config.toml
num_hidden_layers = 10
hidden_size = 192
num_attention_heads = 3
num_key_value_heads = 3
head_dim = 96
intermediate_size = 512
vocab_size = 8192
hidden_act = "geglu"
norm = "rmsnorm"
norm_place = "pre"
norm_eps = 1e-06
positions = "rope"
rope_theta = 16600.0
rope_fraction = 1.0
qk_norm = false
attn_scale = 0.102
bias = "none"
tie_word_embeddings = true
parallel_block = true
init = "uniform"
init_std_qkv = 0.0244
init_std_o = 0.0
init_std_up = 0.0244
init_std_down = 0.0
optimizer = "soap_variant"
learning_rate = 0.00441
lr_mult_qkv = 0.7
lr_mult_o = 1.65
beta1 = 0.95
beta2 = 0.95
lr_head = 0.0108
max_grad_norm = 1.0
warmup_steps = 200
schedule = "wsd"
decay_fraction = 0.849
decay_shape = "linear"
final_lr_fraction = 0.0
batch_tokens = 131072
max_seq_len = 512
doc_mask = true
train_tokens = 463400000
max_steps = 3536
dataset = "wikipedia_en"
Each number is 500 + 25 x the weight over its row's rms, rounded and kept within 0 to 999. Layers, rows and columns count from 0. Numbers have three digits each. The size before them is the row's rms in percent of the matrix's.

# layer 4 MLP up, 512x192, rms 0.13, rows 83-107, columns 0-191
102:490476502504517505484545477536501503505487534506499489458549473515525510472513526476514489489543453542525490536510502506491523470478492489496509541466504506474518504520505506481458473488525491488496524512465472513492494525526518534519541482510471487558469509499493515535487518468452484539486503512520502472495478541486538475526554454505551543470488538544533509525488497497484524533500489469468458481505464535535546465506497489509458485486485563510472495511501502482507464546479497574458519513521479518478486513535519490501482518474504495477488483505493484527499516536468511506
095:516492561493485511480489485512526495503485519459496514514553483516502508505519469512517489528505432505466473491479484482476534505514509503478501523511492504504468512532487477523458459487548491514504500472528492547500480491543510418486497492496533511559476450443506503499534500485515515538522531503487519524461522501496518508524509593446500498516541483490472515495484498507509456517491513513464490508534478511476494478462524514490519486498498505497539449465509482474480498508498482477509466495502434528487509504489519459507503483470520530558494525479489505480509514507487463493
099:500522501478446494470516463520485505509496525484505491472477498446520476488479488497520488503536478475498490495528534540494467498522525510502517482521518503486492483514527514540502524491516566509441482464471466509486509525564541504507533476477535515545497467493498479467476484463536484504498487488507526507522482498470508496489481562447480491519476506523458487502488481513501500458487528507481530504518485496518515508445460519492494496570460470495500474500530528436483521468508526477502429534478487474496493518520490510476509529482522490472488507520461496494512533546492537506
099:474506460519527515496522504460459451526464528518552516494506482489473501545508454550488474486496520492493520528460479483527433525493502520499470511521509503524531474477551494484541472506522503477492529486510506560505494471464502474506517467514551519480514517479525468531505466492530503474521498490464520494516495506489512510506517483531530493518448545512504504477466527526501514474553473464496503524485495567465490464515448484499471466496511482493480521515518470456545505447503506515466505474484527537461493501483492518510474524486503485503492503491483490498461472505517485466
101:495510481492515459489495503499513517521510506556486497517495509494490478548468505542534478509491467471510548493514508495510498509505531519491475463505507537542496538491505447503469492537488456471510500535512517514488483488491476533476483487475489475449538498528458504542542549514538504501519496526494513447505539525493501455492491518510523525489462558516532487507539496519485521419488495500515469500509528477467490534494505447521499464511521487525521508498491518536459479514479532474482480522515469502462514477467471488546488500480527470476471529515478455480483495482453506475
096:492498480511496497511480506510496482491541533513501453477468524523520470529467548491446497516458504546500496529513492502528503482461489477515477506481495502524496480484537474483471483504527490486539527481460493486512527493487474488480515485512518493506524489473511507532478491476490455453479484463516496476548492507458499486525484511519495470520476513504485491496474480514503541486505471531524442494486482579538471504494501488517496482488517493499468479498531496543471518545488538479517513493508577551491453515546493568503533501535534477476555517502485543510528491533510498485
092:456469482503497509448475494469478472501529502518497514480526524510506475547467480549505495455473508490483512500547486465537555525504511559513491496454537521467460489473492486542498500516479532527493496559507489518491482462489488501545534502449530514493533469530474498509505492517501527524496484546502519526505464547508516468512528449485476509524502518521496492538516458503518483511471508467491509536519514502482481529478468487508491526525443501512480540495472510463501491528467515472464498507486538445506507500494491531521494507540504466510528533497504497491485558475515513504
098:469398473514496468492533487512489512557507538491515527494534501461483501518519505521479494515477489504516485489521493519496498572503528500485487508475496493523478468519523450489515475541514528473513526459469462511496507524488541483511469497503504532502490469490478490433554501520481497477491503510510464476527502514485492468475527511477504477519519477449537511521523477489453489522513509517534494543495498489506511503492471530501466533464529501493500543496543487488511543451511468482477509493541474450437478526513493501522503487473480544496544482479499485493499492490507502520
098:511450486541477507548484511512499480541530504526469507481550508511514502471495509521489514515514500509501517468518478490526479465480470503494518478474507480523497490460531471453482519537503475477481496533481541508526455537522496523546509496508503495471505534495464466519528446487494481484455533510515467422494474516535473499509497510482499492514504452487513460506498532527476541526510525451456490522507496513495524499503524454506495504457529523539501470515504515488529496510505488562523487481479490515497521480501478479526457515485447493525444508521474518468490568501503488500
105:526513496486505506501499480513480496469479489475476482521504514463537468487544513503460489501468494535488516475537518505485459520491508529554505509508477500526435487548460451536500436520459505520489496481496500494485460445499540485474503493502493488515495517531493480527506480490501446492501517510527504489510520474568489558467489505462476486492555536516443458541506467519457494488499513524504478512450470481523490502518495475468478482520514508504491511478452493521504525507502527519488488525447524488527466490471508492485537488493474506541507488482551500487504535498470498488
099:487505491503535535495483527533549448489520449531537524495512480457526509549481498492541467536504504500489439493503501498521526465487523529512454479494558475481506495542490518524480510529514486524480520482490527468508492506444526497483460488513483535483538503472557455524507503500493488426508494497482453451473487477494541475517462507484486500501461512455514503496482529504480545523498506513545518489475516516521480494493500507536513517495540523535525489482495469521493484504517480503482467523486464495475483474552473539486495503475532515473510515482486515500495475539502476511
095:499443495467488493464528524500498489491489499527480451502516484531507471516470540506519484528495497508485497484485500488507495534477494501531505524487486512485497407495511512486463494475526461487508473479481511520526545559497446476516528541505505495501536489479484501491478538512498482479506491460494531531479506490473503472484479524456474494470485531532505482468502522519513540493479527550525464483523505534515480529542464536509544472522500517523525526513467484478479553469484511506495491479459483517492502538521495561498543485500497526476541469500507456480486534507453483467
101:533513526500472551480539514544497475494469470462523505478508480519541555486514458441509517522516525487465488503494474544494517509540523517528482503525479522493543537474500460495512514511495535492501531530444518486501483512484505487502530494500519532520480535473522465499522498496504500477494467484478498474490497519509486509511494487476521518513525512519497512526556478487494466502488500511490509529487528501506488508514493587461530513492522480492490507488512502592476514490520520494478506510463500507476517499550526535487516531549546452529536510488521474487476463469488548502
089:522477519500530534467475492478510478506489476490465497478456503450471513478519495524550511505508520503487480470518510500485514506538479489513472489503565505504480518488508497539497481468493505501525494514459463544520500526553455493503493558497490480471568493458491475520517474519502498499523512511456497509523491481475456462548497512461496480516471488459456526480483466504495489521499489471494461485479496423455493497488502526490485459502501491482451508494494523514484475504499516497524524491511501550518516484466501476513474463451504473506471513497534493529467472439486540528
099:503494453550497508471503457508469467509494583493516516485486542440468512473505483490521490549492470507536497468492501488518522488505512471497496529457553458490499496451484509513484493477485483543543464518477502481435553528519538452496511476517524479515461467531534523491464525524488483550560509506514495529538514519493512500502493498480524481484527494506570486479484493504500488517495518512527477514477474472505487509475518552486493492524522469513522507495487494501510519480502491455483527465489520506508514531501472513496536491510525499528531526487463525511477503502531524502
099:527507505508534495499465475487512492491489513508492476492518513514468537497533536560538482480504503501438525535516486506511486490506441518482542511480520510516472477485506492477491531495461440464514507499510497534466481518481536472477492487501516473468480502563476476494491502472542491458520500488517487447517504478496492501499522464500499568499513475506484522496504497442534508499500519520500526523503507527498493461476489445463516482542491506483552502508498573503476511468468432465515476485515506457487511484490484521526507479535481488501540499510513512487519524496514438491
101:518540463472490496494514503500482538510510506503531518481483471497478541519492453534508479492484476522484503484533532539526546530535521523444512495462496456527505540500493511504483467522526481476478465527460509470507445536479452492485507447503540528502479443505513439475502477512530481502527524515535478472492517471527489512490495484454476508468517520500496549479519455462512476515490521502486467521472530526483536542489486497493502494525502506449472491532522472517481497481511531501489543481522550519518452520482505502470449507501518495509491499534484505503516491500533526498
107:438495485505479489491510493477501518504512482470507491476498475509507477514548496564502507534473520508512512528489532501510536501504530500518451474478479541558531499503453513517502477513473527540534502503476511511493515481471497527463483524444517504474499515523516465498473495490532516492522494526519469523466533510502556483505500497538493484540469548484484517535490516473471528512504509476456506552491539452498515456513479463505498514474557492509461512429509457466486503490519526508492459475503470506488525524491508494491493500557507495456520508458510510506493525462477503532
099:507466511501486488523496475507513505493510530472543472478509517468486440458525496528555469504524491482499471525468522498496541521499529490485488505490536455507538537469492457530488509516476517512518457524486511447521511524525528491508489487505491510516485492491493501501555540505495538495478444530472454486523487484528487478478513482482545474504477504476472547487496518506507496488514521501517500505543511491530481477498541535509540498459483487512498516427515524486549500503478502497523543524511461520545459531532532518462466514500487570490536510482512489500531483516535495492
098:491511500508496527550491514495502488535490498495492481459511489501473517449492538530491506505491501468524512561461499506466545484479506476523507473498498516535500465492508515518496514510528487515474498537492493548508485550462484531488497518530484527506484465500528450508507491503453490516486488529507479470457451500487537483450497478504542472446514518536500496507494548507515477524545496501524468497512524518480530520498491523509494455529470498500459514553544506556510521494508512507515528531496472518521516508479564494501510519485483542552493502486507501531536462538567526480
106:514509556495513519545483512482523446502515539489463539453486504494514532496495516513497502528482502487537531549475507488486458520469527466538471486496509528492473470521526496488524489472540466526467512535471505507494546503467551503532506506527463516498495519516475486520475519490499540483476514516488535499486504496498514511488435528487493508480505548528434475520492530516459504504468472474469532535476479513498506504488490530521522463464477513498481487506457549493505514481535508562522504483484549492485500506543487514509489487531470485489493528498498541532542489482539510467
104:560544508489483483506460496524511475446486504478486530504507472507515500516502516485473490510512497521511423468534531525494508481502516503543479504517477540496460517525509491525465511483480482548498499549519508523514491483510469526511508520524521548527491504482517489521542478491489498503537512501502473514525525479479531531511477455496515539502475530495515481505455461469471473432536539492530492479522418488520466485460496498491522505501481509487516524477538474505480515507511529457530528505514501508468481486499492512475505531501494521466484515532496558511479487505496537435
103:507505516530502485466471537495480490526501526507442457495471536491528501529506522531482502512515527500498500531475503518479489447498482471502483483503477504459530491513479479461490473474505527507512490525485485481449475501509529516494472505515490561515495480534509443498457491490464485483480522525504455484514506481535498483506524514475516503479503521517537533454490513480491449474490473569482542519534523476497515468524457525532524483532476522569490558528528520491478479494510517524552481520513505517489526475484493518503495489546483514459489488485501479514519476520545547525
113:510491500505456482494541475545525476526487511474489494542509477468490501500506488497500512491485545515480517463459499473496484515474439541493519484478522500504533496481532490489546500512539485521508504500489461503457511500543511486498481502488488498469572483442490498492485491514519495478518534460520572502501464498475508526544461447507498484494486492520466460506501466537484532500463493480486521472487548503488475561493474469513460510494543510470498513500522547487490511519493520516462480554449504480487510487508547487530522518512499485515472506499481454504525519518514507459
098:535473503537486506513505510496474566497512528477534496537479528496515523502504514506473484491493491493501485497540477512481462491493505502445497569515535552495478512495509507506532489562537506457512486524445488475518522474506500481536505482528499504521490484474492483514535456513488515501444525496490444485475490485446511440494495543479498475502477456499478486493538484477482485506470508491448504473492513508463492466538476456484506507518502507456503509477526515461476497520539509502505489517426527497439479517525503494498471542493496509498477467476484467472505498501478508522
# layer 4 MLP down (transposed), 512x192, rms 0.121, rows 83-106, columns 0-191
102:466463540495503495513459542479469518497540541476535533499445514474468455496520530497500478488473512466525518516515477514480488514535501498486544490562497465495524503490499472529513518474501461478479485507481492455514462484517453487494479498461502503459499482518504462499494551509520547497530458498508505522447502507493466548538474497502445505457518492475503473510531509520452517493514462536526504494490509496466525496450483462528522503533479508497479498534503506504532517541525506529484496486451556492536490498506492506495496482504496485504500487499493473513476536487521437491
084:518521508493464495467540503492490561517458453535475475529487507526530491513487497543496526495500518513450541497522517486517470429489487506495460513451491507481515468461490472478459510464468543487502491528491511502513554448501476502484510528521461491489516496494474513532467533482503468477510471479481482499464507505493512466473484455520532487452522501514532481471473537517507522490472479460548473500476467513493516461518506492500490537482483514498487494507495486534509497501506509458486495503543546491501459485538540508531505478510435498487487488495502474519469467505511516550
092:501464499488512503523458495482514522480490512480491539510515508463540510474489483451481514535533514478572474458493497488509509498458509534527473476506454466469480528490508530479509492519484505447539500474530500499534518497512431477497505474468484491472489507505508513508493523444527543483505507491551520469495491534487482491531491485506456516500483527504502506497524548462509500491483530458497494468449500485480522543483518513487529526477446474459492503481466451544542497486477528484492529501508498514543490508510534515539496476487484491498482465522496502458529486471451469505
097:450462496533471519513543453483554515494488463502528505509506540499512518485532517463491472493505460480551478459473462502483476498472544492523515456506525502457501512532440540492540538520456551524500492492504488509519543507512507511505482561474491501529498522525544501527530485511524478481458506523461495502482534488529510537489495557496502510516477488497488476479563456495509485513493509490477526503513507476493503485489462457481485476520504496534494499505509472533546500499542523499520514527476467509545498490461461471465486503483523518538503478519518494505513504476500507499
098:465499489485535523483450533462521459545505490476495525502485487486523522419513458471469524498501508494445518473490535467502519542492483478476510490474526459467487491485472485494488513522500505463505477482508494450512482544485492495515527532505529533550520484465516502519493529487505460500488486549496515546491522484514544540503465469493477479498505506496497529502489512475448488503473511497537505488521477454483500525460487520534509500492485516579497504501469467475569498507466503515521481500527488481542500504523525540502475527510489497505516503534486517472538515502538496524
096:548487572507532518491516508500520544489473496506484510509486505488541505503508516469548508439536475476485489473497522457485524534497513489486563529515483486511492498516521455481478515481511451477464477513524534555569463530482466497494483482488465478531534529486518498464478513458486481490486489480536499517489518497524539499506504488495486486506494492516506511492460505468505506515528489460500525483482465505500500482482486459455495464494448520520513523536450487512501524480484481512495507508534492512480543448507492522535486545478499524522455459497508487518502539506466474464
097:493490488495486473499474444464465528517509553493461476500475496475527498514475474468430522522512538522485553550467477477511504477456512484486537498529497510502496510504489477512469477530540454463522535479534525497473519549501532523496473475528508524498540496573513486531483519491560479494482554493454461504507512523507485468519480485504508503500495442537490481523468510520468488477524486504536485473513480502500474488492508512523492498496519492497509495486484466464488496539515456533505509528464527512495502488525545492517513472500510497497467457519478496522492464532479483503
098:484475507548496504487457471499504496515497515486491566493466464500542550525506510485484493554523499532521493522524515478493531479507513490467513498458495500441514511482492519520485462530556511495492497487504530525534471501527473502452541514497467497521491513477555525480516537524463507527526559508521502487465507508513485519517509502518461509500464517549543482508542489493493494473521512523432506532531511490471502496503511493535461481515475450536490504516522482485505538505492480512524504494443475538535506505494532472482510521495516512520509505467514520485549484469477465461
079:501485486479516474494494512480479463486473517502503507531493496472479508461462476472522490504513477521510487529444498489477537506503487491490510511565520512454524502504465504535501484492525521491536518482507484494469547484490509497487523509498508520521504452502508534500435515509450531491556539519494513556520530477465500461505520514502516464469492543466474500540520475454499523505501487552516528487466529496524516488488512543541513491547514502495480502496509448505487508479494495468500533483512512498559470511493512513499530461549561502467549502503497528518468446475476506497
106:476535529532499515524517502473504501493524525529481482456495479517478500535502476535506532500547525484516517499523525515484511522530497520545494506511489484528510513495497503550485505519478503482514498517518475562525474452486533580481472500509457484515482488511506500499551472540536459529517458488499521493486472474488471495491507517484565511526540527462497544522517523483495541510449505508537466514513500497481504548490453500491480510470490519498460502457508536475511485480469475432501484491500499482506494510493475524449498554499502495524546473490534515492507459513504490524
102:511507524476523458473509511497520497494532504476498524516495563527459493528479510517462492483526461513495543502508519506522485485511516463507521485447463476497518489486492504501494464476474508493509500492515494491499501513520494503536450469488527562530470488489453492493490483539501510484515519487538518523483514507526503544496544526455542494484495484464528485453466479534473493504449527463469473532528525482447461499510512517545486481463488522478486543500463538490537492455500526508507460523465524507490486475434531464505547493472502502511503504521530499476522537490500534503
100:513488515469515499484483514539462527477523513524493535499503493510468532497492468480562496450512491481515453485438462499507519505515523517550479480495478478487485470490525486557490516482492489513500461520505508501509481502543510480495535513507506517515498568442518506502497524503498494452524513506494539483530522486484493462486473462505511518522521501518477490436499455476512514545507494467520481479465480512536489500514490530506479490483484464513502509497494531440463504509478546494475478480531512513533512511496449465479461508506440509510509534535508500530497488546509516563
105:480479499475531496506557519519505509433497475541528547476525475524504499458524504491516477510508523500538457511505467473490498483488499489469441467488487493481537524484516510482456514549513476491495510477492560500540519547499487533511511510468496512509494480499551528491503450533502490479529463497544538474523500451442532503499480477483497542538497502514501500471522557492510515506528496501507476481467507501437521480491456534491489515503511484488493498534530517483497469471497501481533510500520498507547484476478498465470528480477455500477517494508488505535526504494558490499
092:521478474509479499516510509472494537500539498488529506487502471563490498507498542517482509487518501519490474513453503514484482494517510535493496509531484491479499510503471512492495477505506552512515533490493455469515474495513534512460524499502498488536460514537471466472498505506526526524512472471482499502454511483488508466494485483487539530445486513493471471473478541487529494443518496480512497499439509541491492482542459531483496537509464517510504546510556479537498457469477479534458519456505476501512497464526515541495510529509473514458491490513494487490501451458502421545
094:490469519480513478493539541497538509525476484499471476529507475526489473548528538521509468482464487494495488505482481529485486495510497500526486495537441498506505479495464477536494518483470491470478498478528522507505459481510491514529526501500497491519493478443470462517544493551491492483499455480468505461506500539514504484486524456508509513497479465523459488520491414538422477494491484522506529510507487492518457535497500530482492468521488506483512514484528501540512507524496498487477478476491485452490496504485510518515529508538465512500454459503485510533443457480450495457
103:502459481463503525447501495481512531478487476436482500531518519514451521501512477488517543476485529501516470482508477505541481520463444518481514504494469510459520537509491500547517456468426509481493485480500511496502464451517480515500495488481502536493516490528498458548485527482502494494507508490492520514516506512503502523492477491515457494500492551487533492462477482531443552521457500493513509522514488455512483503472493553488480513434517485495500524494467507506525504541472498478530548487485514481473494454506543502511495480494466490491500449492476510513499483522515459535
096:539541512566510524478511531498461456469492521489491508527521517470508471497475500523522519506514504453555503545499499504449472467503507480521464541525534481458487509543494513478485481502484460522537520516525514506523516476514477516496477534519487512473493487534486524537516504525519516517500490470509517500513492504469476465553516519515480510554462469501550503473487538543527494508529505483498478496518490484520486489479505506526554511471554532506540470482527522443507484498497452522508499519559465523526505522514473476521493460452492526499504499483525498517510520477515498530
105:501466492534525510466502486539505513569533495497503497552506508498514533456471535452457464488511532459508520458513510488492507512502459515460525491497485494473497520503488510479481536485533447464498499493503501548480492498482468492522501457514500458495519513467510506532564508513526520484473468533540498522514541480478557440475461485497514478472488509518513509474523482458479513506502483519493485468480503523516511537472481533481479550487497513519529468558496491479500479507479504523517510502525490491515498491479545513512500459551510468487523502502460526536524500466499478528
096:515492493477473496489525537474471518484494490548515499528472506505475522517506527510519496486503528485501495488501499513517508501504535488507506499488498490467516522461546561479491496479475448515528506534445499515505501489474448463526517492481500511469531533477447493483502514491502507484506494534524520484537509531510515456515514455442467501495501530502495496522546523527538471495525482468505512481478506452471487527515472519483479497521454444459495510502454482502459528541529499526494468454496492491430548491475493488500468488478505441509467507508484505539463528529510457479
091:529471471481516464460524498499589508483485496538542485481463501485469467530462467528520480514464503526509492535527512511518499498531504469496521534455476508479555485488544478469543525470516449475537502507522491503482509504511493483536460475457508453513518509464503536502510537502505513500544475483518527511511499483547501505504574497512493490490511508519487486456496445487467489465480526467463496528477506483517476507509501509470479502498476511551494520525461523477478503544525523486521496531523513491473503475489448486497489498500508508488512487454479489483488525531483505506
098:410524427515527477448543490519489465533497498495504483511504501520480481521499527526505480477494490502496461487479539474522522487505468503514544518490516487493491484469510492533472509548462493457530527524471475515500479477503472521511484505543496474513514479421502517495499471542489486555529492472472432481506496489518493484463525505493516492522508478502530509503531458494516473449495531496493483515527528489479470485508485506521476507514485473481485455487515479516491498509474526463488477503495488494496490489469495527423509498441530506490517504512496487479474507546495472481
102:477541518483488489494483453490482491509510503491499520517521490495482478508490465484491515487505515505533478513504473481546522476452465515537447518473490491454534512546503480482558481547505452493507501558445500527492509540489501487491516534465505521470484511519534518458523446467491472516465521530457502531438480466506523456473526480469475532519510531520511481496475543501505518502499512515527509504497520483478472485473494510479497513529479513506499477494475481483499469530436501483475497504484507481476506546510519521474468519544492481503509459479479508515522452543522468523
097:512504517496489540514503455497497458499535501477519500526536485480488480479494493466507525537513468486511485495485556455501488524514510506509470554465486501473530505491500512520545522532484446504495515483531540550526527487490510492546485509504530448486517527485537539537495500498502493483458500501514499508532474542482491466502487522482486518538493534493498467537418505507517469523483502525506459464499523461543514580477501494482498526448496511520503491474548462458510507518482472551473509502491475528481500545509509488507504523488520471496517506514470502497535475497491517488
105:508482516463479524509488473503519521514520509517488499530494495480500487467486475516484532483503556485460503532509491465526565555540516494477535448524447478497510492489482475505516485492509479546536482475465517479489507501500522457528501514504489472483437531533497473487507478505488522499507560524456496503519557514487471488434542501487513474532515523501522477541484510490491421485497499523505518548537491487473501517493519521468472526503516497511505474448506509481469506525513510541544514519508550541499506491455478506492497510499500487526497486506489498497485522511505444477
# layer 4 MLP gate, 512x192, rms 0.128, rows 84-107, columns 0-191
095:513523516521462440484518488522497541511497473473531514521561525491481566522479480482479427511491474498482449462488486480460517511494472494473478489538475493482529521517461499494482461539511514481484508497482470488484484515531515480550479499480521482556477431480510490504514491474496492479497544488517477530456477506520533495510495570497476484541540487484483442485502496501535517463469511479504505491547502510504477486533507516510517505532485509478512493505530488489474483508527518510536493517499509527504487498536484500491531513483476496545477532507474506481463550500530516486
103:507493520546516511501485499474534481495503497536494522511497502476532509456502503504486474481515481505517521482473500463502509517487522495459474538525513511525531522440507523488499447495506467488495491507492498489476485486511444506536482432518474512490478480533489530551506519463496470493509514522497496497534531542529493478462537489549432523469519503507506518476518533467533529471508489503512503538516477504489474514476530501493501516461522488508511473510475536558484526484507517546518512502486536506481513522518514525482506480498494491513531487491564546434475550536462548517
099:447465494516539543487521464486473459492533474484491534479536505517460526540490502516481476529519510539490531531477499506530460484483460519459480478499482501520514460520486559466524502510506480457516474515489485505481483487462460507479520505435527519489532523449530502511534485482509498496499505479489492495449495491449499528543501531546509490541458457501472528506481507555479498522518469480503519501496502524447488507484503496514505465537523505474488512465500469470507497498539515520532481473527490497530510486500483519490481505496469491496499522546491431505453495506496509505
089:482510501507505524495535503502483498484436519525477507520508487510485456522498497520480488477478500471467502540471491534492492521502535516486500509531527539464487544458529517537493506478504458479509473508484484485490440510498502532531520484503480505514451531499520448453509487483467553490507501504519529526490481476484483466498511474502513444473496534518491491543508484501488507495483534483470514509524544514522498504524431530489497483524543506485487536465531464501516461507490505459476496438480456468462505531494520520489509511493509537526433490502495507483522514449450528507
101:535519506523532527523474544554488513464497498515509497448487496488559476515502496479504482470490484503477499482512484487466523510497492508555546498486473482511495497520508517489540460499478486486479480487494528524507502534453501477472451514471473472563513522510478515495491481471475507517527501505512566490468487490511533488518509510435508527476443521516516483515460504464511479450489490490518500525498456446511496495498524505466518513463464497520469518507481520511482515503500491488536529516557485519495517452508507550523535519538547512560525497493475506510520502512475518476
100:518538508512514500504513484532493497481535454483518487500537494515541499539511506553520523489488476446520477482545524491576526468519470554538481535481507542513506544518486520516532520459508536503489491525479503515516473501522495472531557535501515473480495491448490452465487496516491502518512505527533474477481439507534507486495520520483461483533484537450525533481521510498521518533509505500461485500490479501492519518505481567468486490506508500522494547481478498465510501508515487467498515487536485479442499506458524494522476481517469512511498529493504486497467518479501460490
100:520505498482497459468469498465490507517531526479544526515454520489527512522455480487506537455534532512526504510501520530491489513512502494505518527489544530489501459509427503501533489506441491491510519506458510483507492505446476537519497489501483527505512480473502486514476524490513491495537475519502511494510494501503477503497500520480516505509466531520503464526513474517510505503526511512489566511502534517536534469479513455523515489511454482561488555507456500520432523469478496502499535503480497478501486544539519511504510545435494502495475457486486541550501499513480484549
083:506543476547516499533483512466523504498472524486476554481499460507534458459506524495556493503528475502470485537483518492511489493449470532497514472512479521501502446480517506514470518530501514472489503524515498473515488511488527496489521488502509475524447481520498490512469516486493506471502469488481508519539505517483510473450552476455526444488480485491523468502511491475505528556505526512476481475499475530488519514524475508517508503540487541491495470540485528495517524523479515467428506530481472496509496516475550544516513517561481444450517499503519537517498489505470514497
106:449522482509529526493481500512522518456467496467477489489445473494456515502514483496485509478461491532526520476494461488473492509454527523525488465490519492513453464507500478492515510516492529514447506496514485459488491481470490494490498505469474521515515475484532468494515488498438472494522552490503477501497511421543520490484515470469503458524511482502487480545471479488445482486503522513505500534493505462506515447500511464476435491514501518491494469463474494480512539506528485469504541518534536496496501477499514494501552500472540484509446514507495501549495478526482498453
101:501511493498480461532503577498502461471516563515491490513483510551500447494481513506496480492481495500480497485470497508526483457460519481485521514472520482524510529482526514500480464466494525475510480490518485512458508496518528534497499492518466499507474503478452531501483444505442494486496551470511504472490478488509475526502498435515499476509471465487536478525534524483506497498446529452509505466585517491444503486512541499522464506515510519531504516508511478498532493444542505528482503487498494467515478533499494536444504486481468498498503526512483517500503524513507522495
106:478476539544520515503578490469515462516488519486476478537523518495505476502506474506483506508500475522460477537497544476516491530495469507498506506497511480530490514506535501488505481496480512521469534492500486527478475512473463533511497512484464493514528472489501481464498494470556484526455469508501485497458511476504525510531487478557505492463519479456500534486441496531516553455509487555476481493524520521537513496517511518484517513498457511456507470538520473496563519488566506504494527545473510474494499493476500519524518486538507513507512472470492526462457500483464477482
100:441479476520489509497480490479537489514517533507496484533488512469481474540535531536487482497497465513502500524483506476542535531536462519506487511469510482523458445512511538496473493471487490561516476491527503563466485489515483540500468468497503496488541437519502488486473505514528476524539503541480500516512513517559491512533517482514493511484450523501489505519473479483475515470508476453464495497529513457503503508450518479545483515530491530516501526496490500438500486486466464489513515497483475455488475515478507487554526449505517515520508485517495515508500511472449524505
099:456500490494484466485469491465512493464539519505507502471496479476565483439559505485520481472494547517484493465502485533481483522514505536519467458470479457485476512497509535489543512492513483471497493524489510457500500512483503495499448506499513527494527477506501550513506511518496485505441480497488536520517481516508528529497496516475466510524532509464509507511499525474498483546456500443502453484539511519505473516489479535469479472497480467529467482488441520501533516563490494492496494533517512514482503523472497493525551448516502545489513518502474522515459506529481489462
105:471534513513523514545495498501544496511517521498468502482476493465483557523532486518494518503527514525492539534505461504515529496555504468489510513519506503531506490457479511496503421488486484488482510508507489546502532486524557465471440501496495515541449507530503474492494476492481445502523522513493511482485503521481496526483487498495521513510579525512526511521510466498539462532494532510509507525520451503515486509470528516525474462525511492503504510462498520540515506533495486531487463465551495514502478537503481475456542481535496530516520556511491530503512497500539523507
097:484532515531495444533539486496495506496519476519530492543514511494528487499510476511464499501546525502503521517485481511482514455509477483528482495491535504530525490520503501493488477479552515477504485513471463496502506465527518495523491482501487509497500495466472506436533475563467490502472471523501505508458515483501545502516572493505516473502457479496500554522515497536468468486518490486506518487513508570497497528499480528534471514472503566509508509481547491514494550474523519503504512500531510545536489543517494499470578548489521497519502536520535481496485507500495544480
094:461501515528490521496486508492449506461517515484441536515518569492432484523463489526519518545498530482510512521457475463477475518511481524555484507544517514490476465467491541518520493474505506485481511506484465488457498492538506460507495449493484474494524469465512521474528485528485528480475495451522461514536549521513530481496487513540472494522526558466484531453538528480484541522525515472508483479508475502502547518479506532500528471545509501495467482498487488499506502490507487555488495509520501519469504496535491510484482490488497492487496471507502462478524493486509505526
104:509493486455519488462520511518489517494475527458495459512498504536518529503548456518475526516492495517522494521474490505504535509482514465459491495496548535478447487491501493472493502495469457465516516506512477463516487467470492517504485494510543488533485497503514510536514505486528540453534533457532520473510505518494539507460499555540512517477491496512518535553488468466447503472492486515517478490486522462542501473498519483532484464499509463490477538515492472499496501519494507491544501498530434470522498474493505517489534464561517492520516443502512466508488479474490540540
102:469478510481527487539500490499517529492546501454522473497518535494536485503489465499477493526557470532496476485498482483512500538496504504520496514488528502498504479490490480510510497486505520478488487496525507460490512480470489503497509532484533428548473481501522511450519538529480470541505501481520494468493508463509500520502519504465537497533492452495481515498497499516507516456502493552486508520528501553526466479463518470534540527483528518514508480484558490481521459519490520473513563564503438510577458518514504511473496502538488532508526504501508523500517500496451492524
095:517531508492466517509504505532493509498469531501496478512486518529427450513501517542518464481487485523497483487463494506515471488507464481536513519490499499467517501462506505512517483468515475502503511524516460519492471504541478489483496504500479477478470538561527475498542484477497439497486553492470533518494577503522508490466497488553491503497529508490494489475498423489519471494459534561511478442466502474487482525486483537528525499513506505501481482524510498514527521495490522508504518500507518477538469463488495502482534492482462545494533493545459466487480494479487539492
099:531509490490504472516488530488513509488479479490462520511473511535462511490520536555503476481522521520480488519502512455497474507498482505538465489498536526493456464471514486478538511481491546519433482511468527574476531518486515482501486475525558513533512470502507521508510538483518484549505532529462504506508490530471480507531522486510482521528464483492489464458468519570440503479493467535523487525475525509488493467517465528528490489526524474495519516464498526511483497515525534480499483531476482510471533488513474504464500474521478525490518528515478481500527496462544516518
102:489485486525489489483516522506490495491481504496466503488528487445464521523483504523500506492501507498460484525494468566509462471508518491535478514503479505492497489509506481518512490472483479487467502495463475545485520468505508482498472467484482482516518508531473495455583456489483454520522550513490511480550527489497469515490493510471470548471487513514506509513485495464500470511480483438467469515505461477507485475481501463510544499467504479522479502474518526537471487529488523521525513519547510486502546509421463490468497490509512553505466571507498475521534479502509485513
099:467473494478538537502473572508445475484505471491529515488501444508494478477506515505539495528446536475501544527512501493470503506498519505471531484506506501498539499508508489511526451504467470505511478488526531500472504528469459518482459495486472515473476504551488516486467476487487541519483496567507452506501459534529542496521509501471483473514501447453510519486506520483488535470527509487479523525470537492523475465492485472476530445544487517529477492487469477526509446491500511519503515513502483530487492489537474500520537512487477504496483492465520522511517509485492458472
106:500522506506466515490481540504495471475529440524531484506507529555519511495473539470527497496487511478534493460540521522520495519498521494485503532510495519473484505515476523551453522513466551474482496502463513504499477514523479521480509499489504515466451506532448500465457503515504475509534488499499487484494489489477492489494528548479463537510488494465514493493508523484501505505537469503533515461493427536498533482513494553535505554494495456513503442493498532491518493473523432490505497445539520472466484534503496448439505492497503493486492495499501532484493492495485500518
099:469508495467517462513513466526511463480528475485521451501502458531457467493516495474521536500498512497501482488514532483532550519492447479520485509485483466484535518494496472491486492469453533517466521480513512514491495514495503477523525494459471475520511447522514522519517506495500474488497471492522548523502514507543510557471526491508494479510513527480494504484477538515505469490493478515503522492548518489545519516516520487499443506510524508544497499469480452566503501480469486565528530508523472537524528500492561513476538441501525521492491474494489469505527543491520509477